{"d_model": 1024, "positions": "rope", "qk_norm": true, "attn_scale": 0.172, "init_std_down": 0.0, "optimizer": "muon", "beta1": 0.95, "weight_decay": 0.14, "lr_head": 0.00378, "schedule": "wsd", "decay_fraction": 0.938, "final_lr_fraction": 0.1, "seq_len": 2048, "steps": 15382}
Each number is 50 + 12 x the weight over the matrix's rms, rounded and kept within 0 to 99. Layers, rows and columns count from 0.

# layer 4 MLP up, 4096x1024, rms 0.072, rows 1857-1882, columns 512-575
54 37 55 64 51 51 43 41 58 39 45 30 66 34 54 47 75 48 37 46 28 66 31 47 48 66 48 61 43 35 55 44 56 50 50 33 40 46 20 45 16 77 56 50 50 49 52 58 54 62 57 54 48 43 69 35 77 36 70 62 31 42 63 49
46 54 36 68 53 69 44 51 71 51 66 67 64 22 64 49 30 64 48 52 36 57 57 72 58 21 38 61 50 63 40 56 61 37 62 37 46 46 66 60 29 43 42 44 43 65 47 54 52 35 66 70 49 60 63 44 41 27 48 44 17 53 39 53
73 65 31 18 59 73 68 58 46 46 61 23 56 35 36 48 57 52 33 31 55 61 55 22 38 83 60 46 73 37 52 27 74 53 63 57 51 65 53 56 57 43 60 55 48 59 79 72 26 35 72 52 50 41 33 60 81 41 41 35 59 58 38 45
43 36 41 48 49 32 53 53 56 58 63 27 54 25 50 66 38 57 21 46 39 33 53 35 39 41 36 61 62 40 69 57 49 44 71 51 39 47 44 51 43 62 59 28 61 73 39 47 60 60 77 43 56 55 54 56 57 18 21 65 45 49 67 54
74 47 47 44 49 54 46 47 67 48 47 40 51 54 52 62 54 49 46 48 56 47 49 53 48 52 58 56 46 50 58 50 45 56 47 59 43 51 46 68 48 49 51 46 52 50 26 47 64 43 53 46 55 52 49 55 64 22 44 65 47 68 58 46
47 55 62 66 59 46 40 63 52 42 47 51 60 70 59 53 45 53 54 50 45 34 53 42 58 47 56 39 47 47 60 41 60 48 36 43 52 38 50 59 56 60 47 39 23 48 55 51 46 61 45 49 44 49 43 43 43 36 43 43 61 57 45 44
55 55 80 60 25 40 37 43 54 44 41 67 69 65 63 69 54 80 44 40 38 61 53 71 50 21 27 21 53 41 63 18 61 52 52 55 55 62 58 23 50 62 40 46 55 34 58 49 56 72 22 65 38 64 34 48 50 66 38 53 62 50 61 43
58 26 44 56 60 53 54 58 29 62 29 60 70 43 45 15 15 56 46 54 63 46 61 42 53 68 43 44 49 55 63 55 59 59 32 68 43 31 44 39 46 43 63 65 21 35 74 49 52 58 34 42 44 58 68 57 39 54 49 49 36 69 42 29
70 43 54 58 45 75 28 42 62 45 44 73 18 23 48 56 64 34 44 65 53 44 54 34 50 51 55 57 51 57 66 50 59 53 65 70 39 20 35 43 53 23 50 44 62 72 42 41 56 54 44 68 55 62 53 45 53 65 51 48 52 42 60 37
48 50 48 45 52 52 47 49 50 49 47 53 51 47 52 50 50 48 51 49 46 53 49 50 50 51 51 52 49 51 50 51 53 49 50 50 51 51 47 50 52 48 50 47 49 53 52 52 50 50 50 50 49 49 50 53 47 50 52 52 54 50 51 51
52 48 53 51 49 42 47 48 58 50 51 44 41 50 56 47 58 44 58 53 43 46 52 45 51 53 55 46 51 56 55 44 53 46 53 46 53 60 47 49 51 47 48 49 46 54 49 49 50 50 51 52 49 61 53 54 48 58 54 55 53 37 59 52
44 57 58 56 55 49 79 45 40 42 63 50 42 40 40 47 53 65 66 48 51 74 47 57 81 54 43 52 66 65 59 71 57 66 50 46 63 52 63 58 57 47 35 41 38 47 62 24 53 41 51 56 42 63 75 33 58 64 55 52 57 36 46 43
65 61 24 69 73 29 47 43 40 65 51 67 30 56 44 64 68 59 57 34 42 41 44 36 33 24 55 28 51 45 48 52 72 61 62 64 59 22 10 78 45 83 57 56 54 63 33 44 60 62 88 26 77 24 55 47 36 68 49 49 59 32 53 43
32 59 56 61 59 62 53 55 33 36 74 58 52 51 64 68 63 53 51 51 40 69 72 61 52 55 57 37 44 49 60 61 54 64 56 49 62 45 62 54 33 40 66 61 44 55 48 46 68 35 93 42 47 48 40 79 60 65 32 33 40 69 43 39
39 52 49 16 51 34 57 39 39 63 61 60 43 42 56 58 23 44 37 54 60 40 47 61 51 46 62 45 53 47 42 42 46 57 48 52 31 43 60 67 43 77 49 68 31 49 61 64 51 41 69 46 46 31 65 62 35 41 34 38 37 17 45 64
41 52 74 41 17 06 41 59 43 39 55 64 68 65 28 64 58 50 50 48 34 48 52 48 78 35 37 68 43 31 41 36 15 29 56 44 57 41 60 44 78 59 25 29 54 42 51 61 65 52 52 58 38 42 45 47 50 34 63 41 46 32 66 62
32 46 60 59 24 46 50 63 46 47 53 56 69 42 52 50 40 60 39 60 46 66 36 62 47 62 77 40 56 43 69 50 50 47 48 48 57 59 59 75 45 48 57 54 36 54 52 29 66 45 60 46 53 36 18 56 30 74 30 40 58 22 51 44
61 66 70 49 89 45 42 36 69 76 68 25 26 61 38 56 44 61 33 51 35 52 42 31 55 46 73 54 46 50 56 21 63 43 55 40 68 54 12 54 58 55 31 64 39 22 13 52 44 35 80 24 74 48 37 47 70 53 50 31 41 60 46 53
50 49 50 46 56 41 30 63 43 55 61 23 42 55 32 33 66 57 48 29 71 50 35 53 60 49 38 37 51 44 53 43 39 38 52 53 48 49 38 46 52 63 40 66 42 47 43 58 48 58 51 53 47 53 50 48 49 43 71 45 43 45 47 40
57 43 55 64 46 74 59 37 45 53 59 63 63 36 63 53 41 35 54 49 59 38 45 51 37 62 56 52 55 59 57 62 43 49 61 43 57 46 34 45 52 49 39 49 55 41 41 43 66 46 38 47 40 43 54 45 50 47 62 38 52 54 47 58
62 46 35 64 74 77 61 50 56 43 91 79 64 50 39 77 38 70 57 61 59 60 75 27 71 43 50 56 36 44 60 50 41 50 55 43 19 49 07 56 30 53 40 48 39 57 61 25 65 36 58 50 62 72 45 51 72 46 48 78 49 51 16 44
50 50 59 57 43 71 62 49 58 45 52 42 38 58 42 53 46 47 51 50 55 30 62 65 50 58 53 64 53 69 53 55 61 43 65 46 57 65 45 36 50 44 50 55 47 42 58 48 46 54 43 52 52 61 68 62 68 38 45 34 41 62 47 64
56 44 51 50 52 49 47 50 53 42 44 61 51 56 49 54 42 49 52 55 47 52 40 41 55 42 53 46 50 41 49 53 45 53 53 46 50 48 50 49 46 53 52 53 57 51 50 57 52 47 46 56 52 42 54 43 54 51 54 46 50 43 48 51
50 45 50 42 62 66 55 29 35 38 40 56 64 50 32 60 45 34 46 27 54 52 36 48 55 42 52 36 52 57 61 60 31 53 56 47 87 59 26 39 41 44 41 48 46 60 44 54 33 64 41 61 87 32 47 63 46 53 40 42 42 50 47 49
63 36 47 70 57 62 83 47 36 44 54 86 82 07 50 55 61 33 71 64 56 38 31 23 49 51 70 50 39 49 66 36 46 55 32 51 42 52 31 44 77 56 46 48 79 59 67 42 84 53 56 78 45 51 40 48 69 47 30 50 58 55 63 49
38 33 35 62 87 26 32 51 58 69 65 54 61 61 43 47 57 26 48 10 55 51 47 50 28 45 48 37 56 51 55 50 38 48 38 43 37 58 42 41 66 58 61 30 71 61 48 42 48 45 45 48 62 68 17 43 56 75 65 55 36 46 62 63
# layer 4 MLP down (transposed), 4096x1024, rms 0.0704, rows 1857-1881, columns 512-575
35 24 93 51 36 34 45 68 47 58 62 64 38 48 76 31 37 32 30 13 34 53 55 38 37 00 37 52 50 35 60 46 48 62 57 42 48 50 47 35 16 37 58 55 60 51 70 39 48 50 52 68 32 38 22 62 31 63 67 51 66 67 52 62
82 62 61 59 52 56 77 27 42 62 47 61 69 45 74 29 47 46 30 42 25 52 37 57 69 56 48 51 72 69 62 32 61 50 59 66 43 36 64 60 52 58 65 13 40 22 48 85 49 49 66 26 70 40 33 35 49 57 59 53 64 32 38 56
52 75 37 35 51 86 49 84 53 62 44 25 45 23 44 36 61 22 23 58 66 28 63 40 23 54 26 30 63 62 61 37 44 48 32 38 60 70 59 39 45 62 57 56 63 48 49 46 50 44 57 58 75 52 47 67 46 40 77 52 69 23 35 43
73 58 52 46 64 60 62 35 40 28 76 19 79 42 29 79 45 30 39 37 38 49 80 51 61 51 44 47 46 69 32 72 71 36 48 74 64 43 50 64 47 40 72 76 63 62 58 48 38 58 37 64 45 70 38 45 44 33 45 66 40 66 65 53
56 52 43 45 39 59 29 49 55 45 46 35 52 42 40 44 56 46 49 35 44 59 48 48 54 59 55 61 56 45 46 59 54 45 64 47 54 50 55 54 53 41 64 58 50 63 39 43 55 46 38 46 49 44 58 42 48 59 48 64 39 48 54 41
54 50 51 50 36 51 59 49 49 55 57 50 34 60 57 49 54 44 41 55 56 48 31 44 45 53 57 39 45 58 41 41 46 57 34 51 44 39 37 53 54 50 53 40 46 37 60 53 56 42 36 32 57 40 55 48 39 32 53 40 54 57 51 56
41 49 76 43 60 44 32 42 80 36 59 41 70 54 36 31 46 36 46 50 42 18 39 39 33 56 31 58 39 44 31 48 46 32 58 45 47 64 58 38 59 28 39 37 79 69 65 68 39 73 68 45 50 41 60 53 51 56 73 48 45 51 48 60
45 32 75 48 47 38 43 40 63 39 61 56 45 63 36 38 36 29 70 41 40 54 46 65 71 48 44 40 39 88 72 56 62 47 69 41 31 61 44 37 51 44 69 35 28 28 72 46 50 45 43 33 44 65 52 66 48 71 54 55 36 87 55 24
61 56 48 44 34 49 63 44 40 57 67 38 57 50 54 45 49 56 44 58 50 68 14 55 35 52 51 64 63 57 58 47 77 41 52 14 52 46 49 44 50 48 52 45 38 60 49 45 61 41 44 58 37 56 58 51 39 55 44 49 55 37 75 41
48 51 50 51 50 48 48 50 54 49 50 48 50 52 48 49 45 49 50 48 49 50 50 49 50 48 50 50 52 52 52 52 50 51 51 49 50 49 51 52 52 51 51 48 51 49 55 53 47 48 53 48 48 51 49 51 46 51 51 48 53 49 50 51
46 54 44 58 51 57 41 45 54 46 46 48 54 44 60 56 53 51 51 48 45 59 44 57 43 48 55 51 52 55 44 53 49 45 40 49 47 43 43 53 47 57 51 55 49 51 45 49 53 41 54 49 49 44 43 58 51 47 50 46 56 48 44 52
72 36 47 61 62 43 56 39 41 61 45 59 28 44 51 54 38 53 36 33 48 27 67 63 55 36 53 19 58 32 59 60 60 46 45 54 52 50 31 48 49 28 63 50 36 58 64 51 55 72 53 54 61 47 54 37 55 59 56 77 59 61 44 43
46 38 51 29 50 57 67 42 42 34 38 76 51 46 60 38 74 54 82 50 55 57 87 43 49 56 52 58 50 63 62 46 74 50 69 46 55 57 58 35 71 60 79 54 62 24 08 17 60 74 39 26 55 54 42 36 76 74 44 41 08 34 48 50
50 29 79 69 51 62 42 74 68 24 50 39 38 38 59 50 53 47 36 51 56 65 41 36 50 53 53 59 51 59 58 47 43 66 39 50 61 41 51 56 50 45 61 62 54 63 54 36 38 48 47 51 44 37 81 41 50 53 73 43 48 58 74 45
60 50 45 49 63 65 25 67 37 44 34 61 47 64 68 38 56 34 58 51 37 53 45 56 46 41 39 64 38 55 54 69 36 50 43 40 66 29 39 31 52 64 43 61 31 51 38 64 52 35 45 52 61 58 65 47 45 39 39 47 55 53 69 45
52 48 50 47 37 42 67 49 31 56 46 47 37 52 49 43 31 25 25 50 50 68 44 65 40 53 61 67 76 39 36 43 48 48 35 62 54 60 64 48 53 69 42 34 55 57 51 70 35 64 54 31 40 57 56 38 58 51 61 53 16 35 60 38
37 50 68 53 28 41 51 39 58 40 73 20 57 57 56 60 70 46 32 57 51 49 40 37 42 39 47 57 33 43 52 37 31 32 43 43 56 33 65 45 47 66 49 37 44 69 59 53 39 47 52 36 52 46 87 57 34 40 53 54 55 35 39 41
52 12 42 63 22 36 49 30 74 90 55 26 35 15 47 34 48 38 36 75 57 67 67 77 40 45 25 30 60 67 87 65 43 41 74 40 38 41 42 65 54 56 52 42 60 22 33 32 63 43 59 46 57 32 22 38 68 81 44 37 36 62 49 36
39 53 58 55 38 43 50 63 37 81 34 49 40 66 51 62 57 44 67 32 33 34 57 54 58 72 53 61 55 59 44 53 40 49 28 68 58 53 51 41 49 46 45 60 40 35 40 78 53 38 41 65 43 55 51 56 35 43 58 33 54 60 62 43
44 59 44 55 54 45 45 41 50 35 35 45 47 53 49 43 68 45 36 48 63 33 52 51 54 47 40 51 42 52 36 49 64 58 53 47 51 58 44 44 46 50 45 47 48 49 34 35 44 31 47 54 34 46 49 55 45 49 48 45 57 47 59 65
28 51 51 48 38 61 59 35 67 43 17 19 35 67 66 22 55 71 63 54 28 34 14 35 34 51 41 41 83 62 49 47 50 81 49 40 43 51 74 41 69 25 46 67 55 52 39 59 54 60 55 48 56 46 54 50 34 90 48 28 48 47 43 48
55 63 59 56 38 56 54 55 57 42 64 47 48 51 57 54 65 59 65 40 43 66 49 62 62 46 47 36 37 53 47 37 49 32 56 70 63 60 47 33 54 45 43 56 44 49 38 50 48 60 51 51 54 58 62 47 49 64 34 46 47 42 78 38
51 55 50 55 47 54 41 55 49 54 51 52 46 46 45 57 56 51 55 41 51 52 49 42 59 55 53 58 56 54 55 48 44 54 45 41 58 51 55 55 50 59 50 46 37 46 53 41 52 49 53 51 54 55 45 43 40 52 60 44 46 55 46 54
42 70 34 38 33 35 57 40 38 47 41 44 39 40 55 61 60 49 31 26 46 59 90 33 56 42 30 73 52 43 15 34 40 35 61 50 49 34 44 64 39 52 50 47 38 59 60 54 47 30 46 47 59 46 72 53 65 56 60 57 33 54 46 55
68 19 52 54 54 72 55 32 29 85 54 31 43 24 44 71 41 54 61 37 43 63 27 35 48 63 56 70 58 35 48 59 55 51 45 21 61 49 55 62 46 32 44 37 33 55 54 18 46 71 42 62 37 31 50 52 46 41 49 41 22 85 63 56